Weights of a small GPT-style language model, trained from scratch on English Wikipedia.
Size: 2 heads of 64, MLP 448 SwiGLU.
Architecture: RMSNorm before each block, no biases in attention or MLP, untied embeddings, local attention windows, gated attention.
Training: a variant of Muon for these matrices, 413M tokens, 6305 steps.
Each number is 500 + 50 x the weight over its row's rms, rounded and kept within 0 to 999. Layers, rows and columns count from 0. Numbers have three digits each. The size before them is the row's rms in percent of the matrix's.

# layer 6 MLP down, 160x448, rms 0.129, rows 0-99, columns 192-255
105:540494533494443531482486454435510578573527444571505425525461515508379483411521428462551631442417542613505452451490515574463483477588535358435424591475471481471530588498463475514548497513488432
101:456415536454566518522473428545432423514537375470495584475434534556517485455477439543494464559594510489442476548380514510400508526475553498547446506499429547459500451453518538430514508508424551
095:432496555519486555545542517501542487450510457546445452473479422500475541502371489519501465528432499460480506482446552516471458496499427571560482555496563534556581478541489507547498469436544501
099:491490519504485535580470580540477476516519390507448521573436558498544472524463514518562591541454465463447499503479444520411504558539456518468474609450439526470466469535480473521531443484535522
093:538410549396461554565530455430466489541554583557386495504474474522514549503503475492567587574359439511510509530570518507473537534465507491446579462667482539438450463573502538555507541427460490
098:572475476463465434454457506468498490445458531486538565476553449490541503427427518439484450474530535451586530562461465548494495483512494513496495509505540529558411488483480432473514417462524527
097:463504521487544497467533494500489510471554495582525586475551553423494511502429546474516501432437496472518447517386497400488558495548436382482518449491537519504536397394497536539528572513580534
098:478497418487509546547519496522485510557468468430489501463550406492489471506518490463484430521490437535420520493525499500453641394413452443596536501548530495470476498452426500513562462508502475
102:501474468490507603498481489544578635487501529434464455587555459421467467470522536401543502552552478420498518446553453489459487511569488395480519431479500576536486467471453600400444493414391516
105:518395503578437489456545579603485460556448505513532513423513509485480542492573412519452464444455357462500536494534526574594466487570464531463474460443545564438519537407460507492555404513461546
103:518515440442413494514466465499477473541462469436488443568432408547501504573485450593599472506545331390503493561482433502480535504533544427507532488489568488502560487504384548464492543504570499
101:494398462540499530445553496435496451441452468470474490544540449413549591440466554544409467408518466374522504501531547459498573448560446528599482555472391526510566538534494519519465523553524504
106:565549513501456414488499544512498475580467435545440433507459517525515518544433463541486496475574623517467505475486472442477517462529535505563488528530504438565432462457622539531449558520545435
106:521446563487553435455531596487501506543532452499509463415521428639363509571537468469451542498434430465501534479492469474536502502508489459417574557515551505487445533502516541509436470561481595
100:456522407533470538456573446462539430424427485385460517429532484564511465471582518532423485542535475441488554464459509544459526451551543526466472513428448491454420379476462525554444468484504475
100:537510502531475596527455527463490482547506567456464464503426519521507386428581495418438471536553541534513550479413524470529553405468492606441554440508533471479534373519498467460484516449469503
110:469395514473483563473505429431524613429559411469482399502457444542484536467496530435526478586450464535485486497604443445588482517461556468486482442411552507564426479537509523447466578567512617
100:494433495543403411512461495581561580469574489420437513518438448514500539452473429482518464344467519475437596496457514513529549539514552478413409510608494428421498473449462445386511558499605515
098:501475530540564458471550450466442530510541534441551453487513571475411536539465512486513581543494481600590605548609517569487486449566511473554473455548474506533367506459439390487605602502571515
096:580545489491464490479501549462467478467529436555483539498468479482438569483460389532552457568539569497398433422539524502489615480477463496401478412413544539424431574464561571543512512631491463
094:526575563513389499552458514480505472581461473479567429506568476547494476459473473525482460501565518458456417497519517441506489515487601522484469528514521557487527453505524466429473528423442412
094:482527532448486386456444510474410533493500455462456558481373537533525497490465506514557517506562499463529417524489499552549501531498521461548588426423633517557517489450447469590494530534543521
099:422529452510509573567477546478474597487560560551435492386519481574547435437466482521497551462506475467455551528527477541457567497477454531505468502463526436461503434480500472551481514593515515
101:508521570528536487474571544477591589455503515438481537458450531621506458443522482541367420567457551568546430528498533511485543414613375461573557504525480481433428406527441477420529507541475467
098:523457580588554503496556586529582526480446577462567568516470551623470650442540512532398523573592472505472646479488541367538484431565437457500488480547490534590488450494533544615564463447525497
096:524474445449460510508553418474463564529449480506515457560555550513538509475529536520403493429532491476572417547494403591544440406461437556453540536597440535534503470587492561562555454528470522
100:444485550513512564501436540525519487482500606474492479415531480522546470463465488519500546566577577450546469556511442460522529408511389529476469459556461519497570528552453511538463503431471485
100:552452638469552560514462432454562527559480454533550478507553528428570457418455541429438509449489490486486423512577580559576516501570398478485509460485451495508447522557452435590495547415501471
104:553467507489394533412507462488417562525496487537479466486489515523471565626493475569477447534495544492485537422536430524446513563469527483557544550453524585561501503489459499456587531481562524
108:460478467563480504490468546447454578527450551541472480576431437541542561423510590471542550488492521448475526440479517485492493494433519463495514406454480522538617511544503457482576542485537512
097:487477594473507529480567517527412645379528549531451503416560516559450501581541537571562485479516442483453570462518463552484509470499562553535541380628519632487441593409475462471493486551464512
103:546501504481468534501486506538544535506516511462469464532543499446491497453623545510588543425408505544513445444507582566518584497483531446541392526494556456447455535454517442506555463495490517
100:495473442579554433523502499517552510466427457506508554431474485647557505578545504424514548452597457509525455443481288391501499474539516560532493595501438526549462507399503458474468495457478534
098:420572512503443528521541530542434501504496510527515467492460514426486592443514559515447479505466472522540454520480587460552498544520465566520571506547519555444604543438527529464461447456447550
098:466505548536446511531497585461479537434515494531550484524497564550480561452451469385571462521460594540488411464511446472458424475523521499678519520458540560577484493426489482452438457414439632
097:426511453428533509601489529615461439454419517482486563520562499438494572536559443441550577536450519426539491492478459453456452514549598483490465518535618506549446510555548549549498563528420576
098:459579501538506542495479587544432493505530511550533418452499540548372531398422555526486608448460522450464491418478590480491465547433521548518481501484506533505508505479559483537490565406540563
102:542516502561527510440572520489431461534531425494533484524498481511483601430477441512431470400519532550537526554460473524543455598495461431376529517475517482539497480478488546454509489465516457
096:610402536432419471495487455508457510428553446535491536408470569484499456546553538544516530445414475545444495522605365490511549451529442492500450419490464429451487484572520555464390542497575537
096:532437559491637544534419513547463490435525527492485502519562512510534485498456420559508434427433490541515536509458410515512518554494585588577447539494443522465474565439535405490501510560415550
103:475523529570490487543495494509499452477465511468458431576447470502449408548533446530484529572438418524565543539574451479655563385492426547387572451430532478494482520451465539459524506394505499
098:566528483570548547529491572601450475490442534512508426482575506468507479566523433491441485533400461495483538408505555608503442386467603578517551506519519589622447513467501434507436564476517550
098:404472513482421518479504491479513576499538477428384448552431477515512496499429526518498443478520526524489528520542449548586513531471586465480465548385465512517429495460515433517508461465544554
103:502458572558577530532511509554524580613511473490508436504404516479427484460527498559566423375622408441568500553490532575431447447509504559449411463576508506658518473512538493465528463507508569
096:554492525468464534368500556605433479515485510451525400514480428510493487544529504476512504437618480515441532482520464482472607510525558557483471587509431511388434508493433450528491458503562461
103:553455496449583422522475486530492464552434423485566537515462464521524530506501424497432534471461454538416545549408495419521524457511497551461469622420432498518451471401458525485475576593475446
096:457538524526508522522550463445575503552547549414594464659542573479520518566466408559556381505466610505516537509573420468408572429485455515457482494528424601475492574493521542478458500390548446
105:464440478487560496533465446539512518496509442572493458430477508493477590517583511505505374525490449573466423471553523498510484525503470533543561511507519533555603448507487539472473440597480505
109:564534556650497511521416480432569644504443455499513524533427465473423478391473572462483539508490467445511488587393439517459483522532472493477493490489479510407485502543489430515541540514572512
108:514477514499530465501411529536488457555548537561544520477460426484415483525473461519481489506643485537456459435545549506566478502438541418526565489418566506498474462512547579522467552539422593
102:526459468503449484422506440490532474543499571401520477460406518507533497533510496579565632533513554510499553396423546537428567430508501568520447473507464551447506514510501487531484557517487498
103:477569546523518510581513502477546493535516518482474475451467463399594566571408457564522470551528568552474505523532500464463477545515499461519499498525506525455530444460458522558527478483478553
100:607417515531414502528485551490514576540473553550476558496516467462559518549616479482488505508579533448493447462529470499471468452508541480419393446523514597530522552463505554450402471519466511
095:540528437435563537484409510524449552508518457473601561472519606573490443523542520431519462404443488527437472518537506444503446455568522468576475547479471448516437574529487523447514405485388506
102:567548589481580412535548472528572541474535462476590543511524560438536514548588452407496494504535541573520538521553440439548527479424509499483503445533487457517445529468393441484498491501543455
102:454541477437482511504528543479415506530498573513574552546421529505501582524526549539495505565405510429483574528513487449441472442499460498494485519515464519522567522558447480515467505500515551
103:517422551454406501520420467448507504461517464506451427435497408457458482450487520400463534531506458560484447490487557479520427520529477494417443466460543557398495473461551522535512386464543520
094:445419486517584541615507477524549462546523469511463502464519509434498546463469405466461456505475504447409553555449494422421599512487441562412500528524493462431500555495518402473465434478361462
097:520488567523506532543641466532449433526506479532485541464604522476479472512635502357532488457492494507393555436499545481583447530482446511473527477478470392556440462554564510467471523531466518
106:534469544494470511526495461425453412586495491562590509443573473530403504588535538520495516551488586480502481565505531569567491555450562416541506400522486537490473506501535491483549498448439490
104:499457625484506584634526555582473559483442414480467445537495556401380450517596423514491563497523543479436508544532459523440467639574517519408470586616640424451550535506533520464470484458478527
099:578502585373479605515456536461545489527498480521569397587505443463579490516495443552466459537506483615580417503452427537532488513454538580445482502561457484622451438441511456556563489469595495
092:469499503407426513466631454545436560472518557530466466517425451550500407569413529549530405444481596572524410550514535497568511489505566505500518452440525505571512462419519455486531518499539534
098:526511449441373545526582461427453528501534442509405587551521486498496496518515484541488446537463510516488557508445528567379497516486508469488480532576511483474576464545563527536489449586540508
099:488424575404422567389487528393384488502448439469534455467618529534537525386461505506456498491513485459633493499527513550451498489481490475444515469462492498493468426447413520482474476428459505
102:489490475500477569466465527493522468548565589445425505443489498563434472500565447589504465490558598439512556581431576503494472590462513435539418503577421452390465470504624466500506534513576587
100:497459441520429425477490467413506433519569526535515451520424591500500601520453477512592519491493479561413556539482573452598469426519495553581583501413474506442454439508502540450583511450546496
105:518477495477529617513532482505499459476450427532449521426506496576543546453500502408498444420471440537509478544370464498497456569425582378524543529504508504547622474517496397470499524488461513
097:539524467543451471476409536530576436487444510516470365514531518452473551533529551503533437466551556482507533561507539506494578504431485522551550423516522509537477443424415571473573524419477483
092:443504520481480508437552543547583483449504529432558424539475506542455424535509475445483474542577440487422491510474529513486496511367433505480621436502535417523534522496506429426594440571468478
105:492389572567532407439481562531511436484507445474510437473439508478509512529546516543520531512471415470493553519466540538524531543558404415514483528488522379560474406566596566557547493479384476
100:539459557568552447539572534471516507431520550508518551565526399429503499484534542462516552505538505570526492505469499504511553534543537555554470473473545578549452615491407457523582526518483530
098:540449459499480586457486409522510446480617382541579514515494562506490498558424470469524523448615488489495479474543472472528468507492587556422480550579529538528487475402501486442554410449497421
096:461485520542578460394515563405418437557525472557505491508510546401460499547447495493530489479532611514503475469521533412528519532491482471537484628436560463465443486529527536518443420536469575
099:494524573606448462455473513627404379464410467528499437540534434459541516596574553528570491565492382419477515539538471528488481469479515523487399566451480469480507491523544479513447489538432609
106:552532485524536621399541511498528550432469523430423527524516457532458503457421460421434498559496490488528506449532450511476461487516521453457606521543524476462484540564600425408530433511397452
101:667480504487547554541470446380495460505389503483502513471452495467529511451559548573536464522474444501544530520520568486485469525487534450485435387417540488475532561507432435554481561583550499
103:513433509510546451541569493503513547440511514560431592444488396501487462463528452514447562488473542433508484553509587544489487512554571516457532454543581438502427559499549622556465421564486393
103:414536517460428424546531569460509510537549513484494452521530503575426499506474544497524498469611518479533445505434555495450498509503462433538464442511463586420542431425469474523500549459507545
100:500545516599525495457500456479509498589430492537591519553522435529439492557455500468511491495512479592539540519582536502467574547545501453532483525429363526572408472478559523546513506439606438
097:429509479491527551433446509521542469552616536460382562470534518521398515484487462448447497466512469470561492557471502474516540509511577485494527498431477523487490504517399454498575417567438421
101:510422482536449554408451508453516416420538509513410429496439478425499528538513555521504554530487465524528568499442527547514476437373475532472490514501424560504398533435485503579540482518443540
102:547482495542417502500509463510445513513467420524491545510452583617482570530475532461595591484625559528566525542458422514582424483527513512407445543493460431501518492518445552553472495533561505
103:494503525520502508520424410498533535626552479599487462489503588494509501511536479479500496568604530518448506479454513536528488399519500542513526479504502481546533516462387500384573551539573504
095:525533520490464557513485476529536465488455485584556517471373461555519480583512451657443496495442536466467322505500460533541474414600519494356510544464455510518459581444493498466492510480576463
104:424574523470444463479394633558457514460462547504547520537578484484522548465511441489599512521393628494632433533585516532562530440429377463497450499475566453451481538573494542474484471461480571
104:549605481494441515423493532535536497499459423496529558452526528501495566536452469615453526519565571520494490621489519478512461442484526522483565492466522446455645389575539560490452505492444458
105:425499572517554491502557443439500544466380503547489535425506550471559523415554515474572456453463461585562482583565530466469531480524535551512644499428548568580450539441456607490472465407550499
109:421465498578521504448469555461490486518447476591497483500575418517526528485513471443482525492523518491548511631472448477475585417515509524496558473448475559497493413370524450522496426494426609
101:414615495515426522494499472532509572419580519435461500493633458520494423562454448480469481431561427452451577545471517567398553485542413466539479460481559526578558471471468397489526444518488554
103:539515551576484567485614497426465511565510464559520499407486497545465437588539467506591494595550521398526464475636418457536543527528440550554470519488556573434631457428505448411430458580488457
095:550495470527498525436510464529485496440476531442457421573540474512455437502537449540527438486506487518518456523449523524484522457402535509538529472583478484506481475527512506497486397476477599
096:526513535583452446535498501595529480472451546445556528431507606595417441553459510504604423555463472480526443486436476538546526541547530524601568519466488526554400513507452564485558481517445462
096:404473551502548472473520543505541539446483529437473565429608439477459427475514475593570509569514461605409501474446526533500563481500525519492549525488472474526482450483490531536459497474464544
105:503497506498504473488492492529496495434453482605509446574515444437493513554466355463500447549541492528476505484547522379546441513487508548433525464440544457485482408503525468470506503493428467
098:558504496510547577536486568517563498544507526540556545509509441540534657464496547502510488530531520487548400496518471468514461476526541492487522453627598576534497458515508448488520559441530525
097:607398530479572410460502546566498556499537522464470428533590429532614495541481500620575523490544404569502521460450527505500563387429506549509476553456476448500504476514530612531482530507470542
094:442604552485499477591448453529486563458531520468460585535514561516494498479464473548547480427582524562449564506477407482540472497486499680561534416465429492441427590530493475476615558528489590
101:513472491576547568555397490500422498407482531523417537457515475540453442552425405400628481467413530471493429507527530425485625599463515447547470523490461451584431468551558535592510430476488450
102:382529562443488475502513548560571457500513527541513550484491505532519546569556581493592600549549526576534488467490603496488630497482545593561559527536519488467493487440436470448516359512453526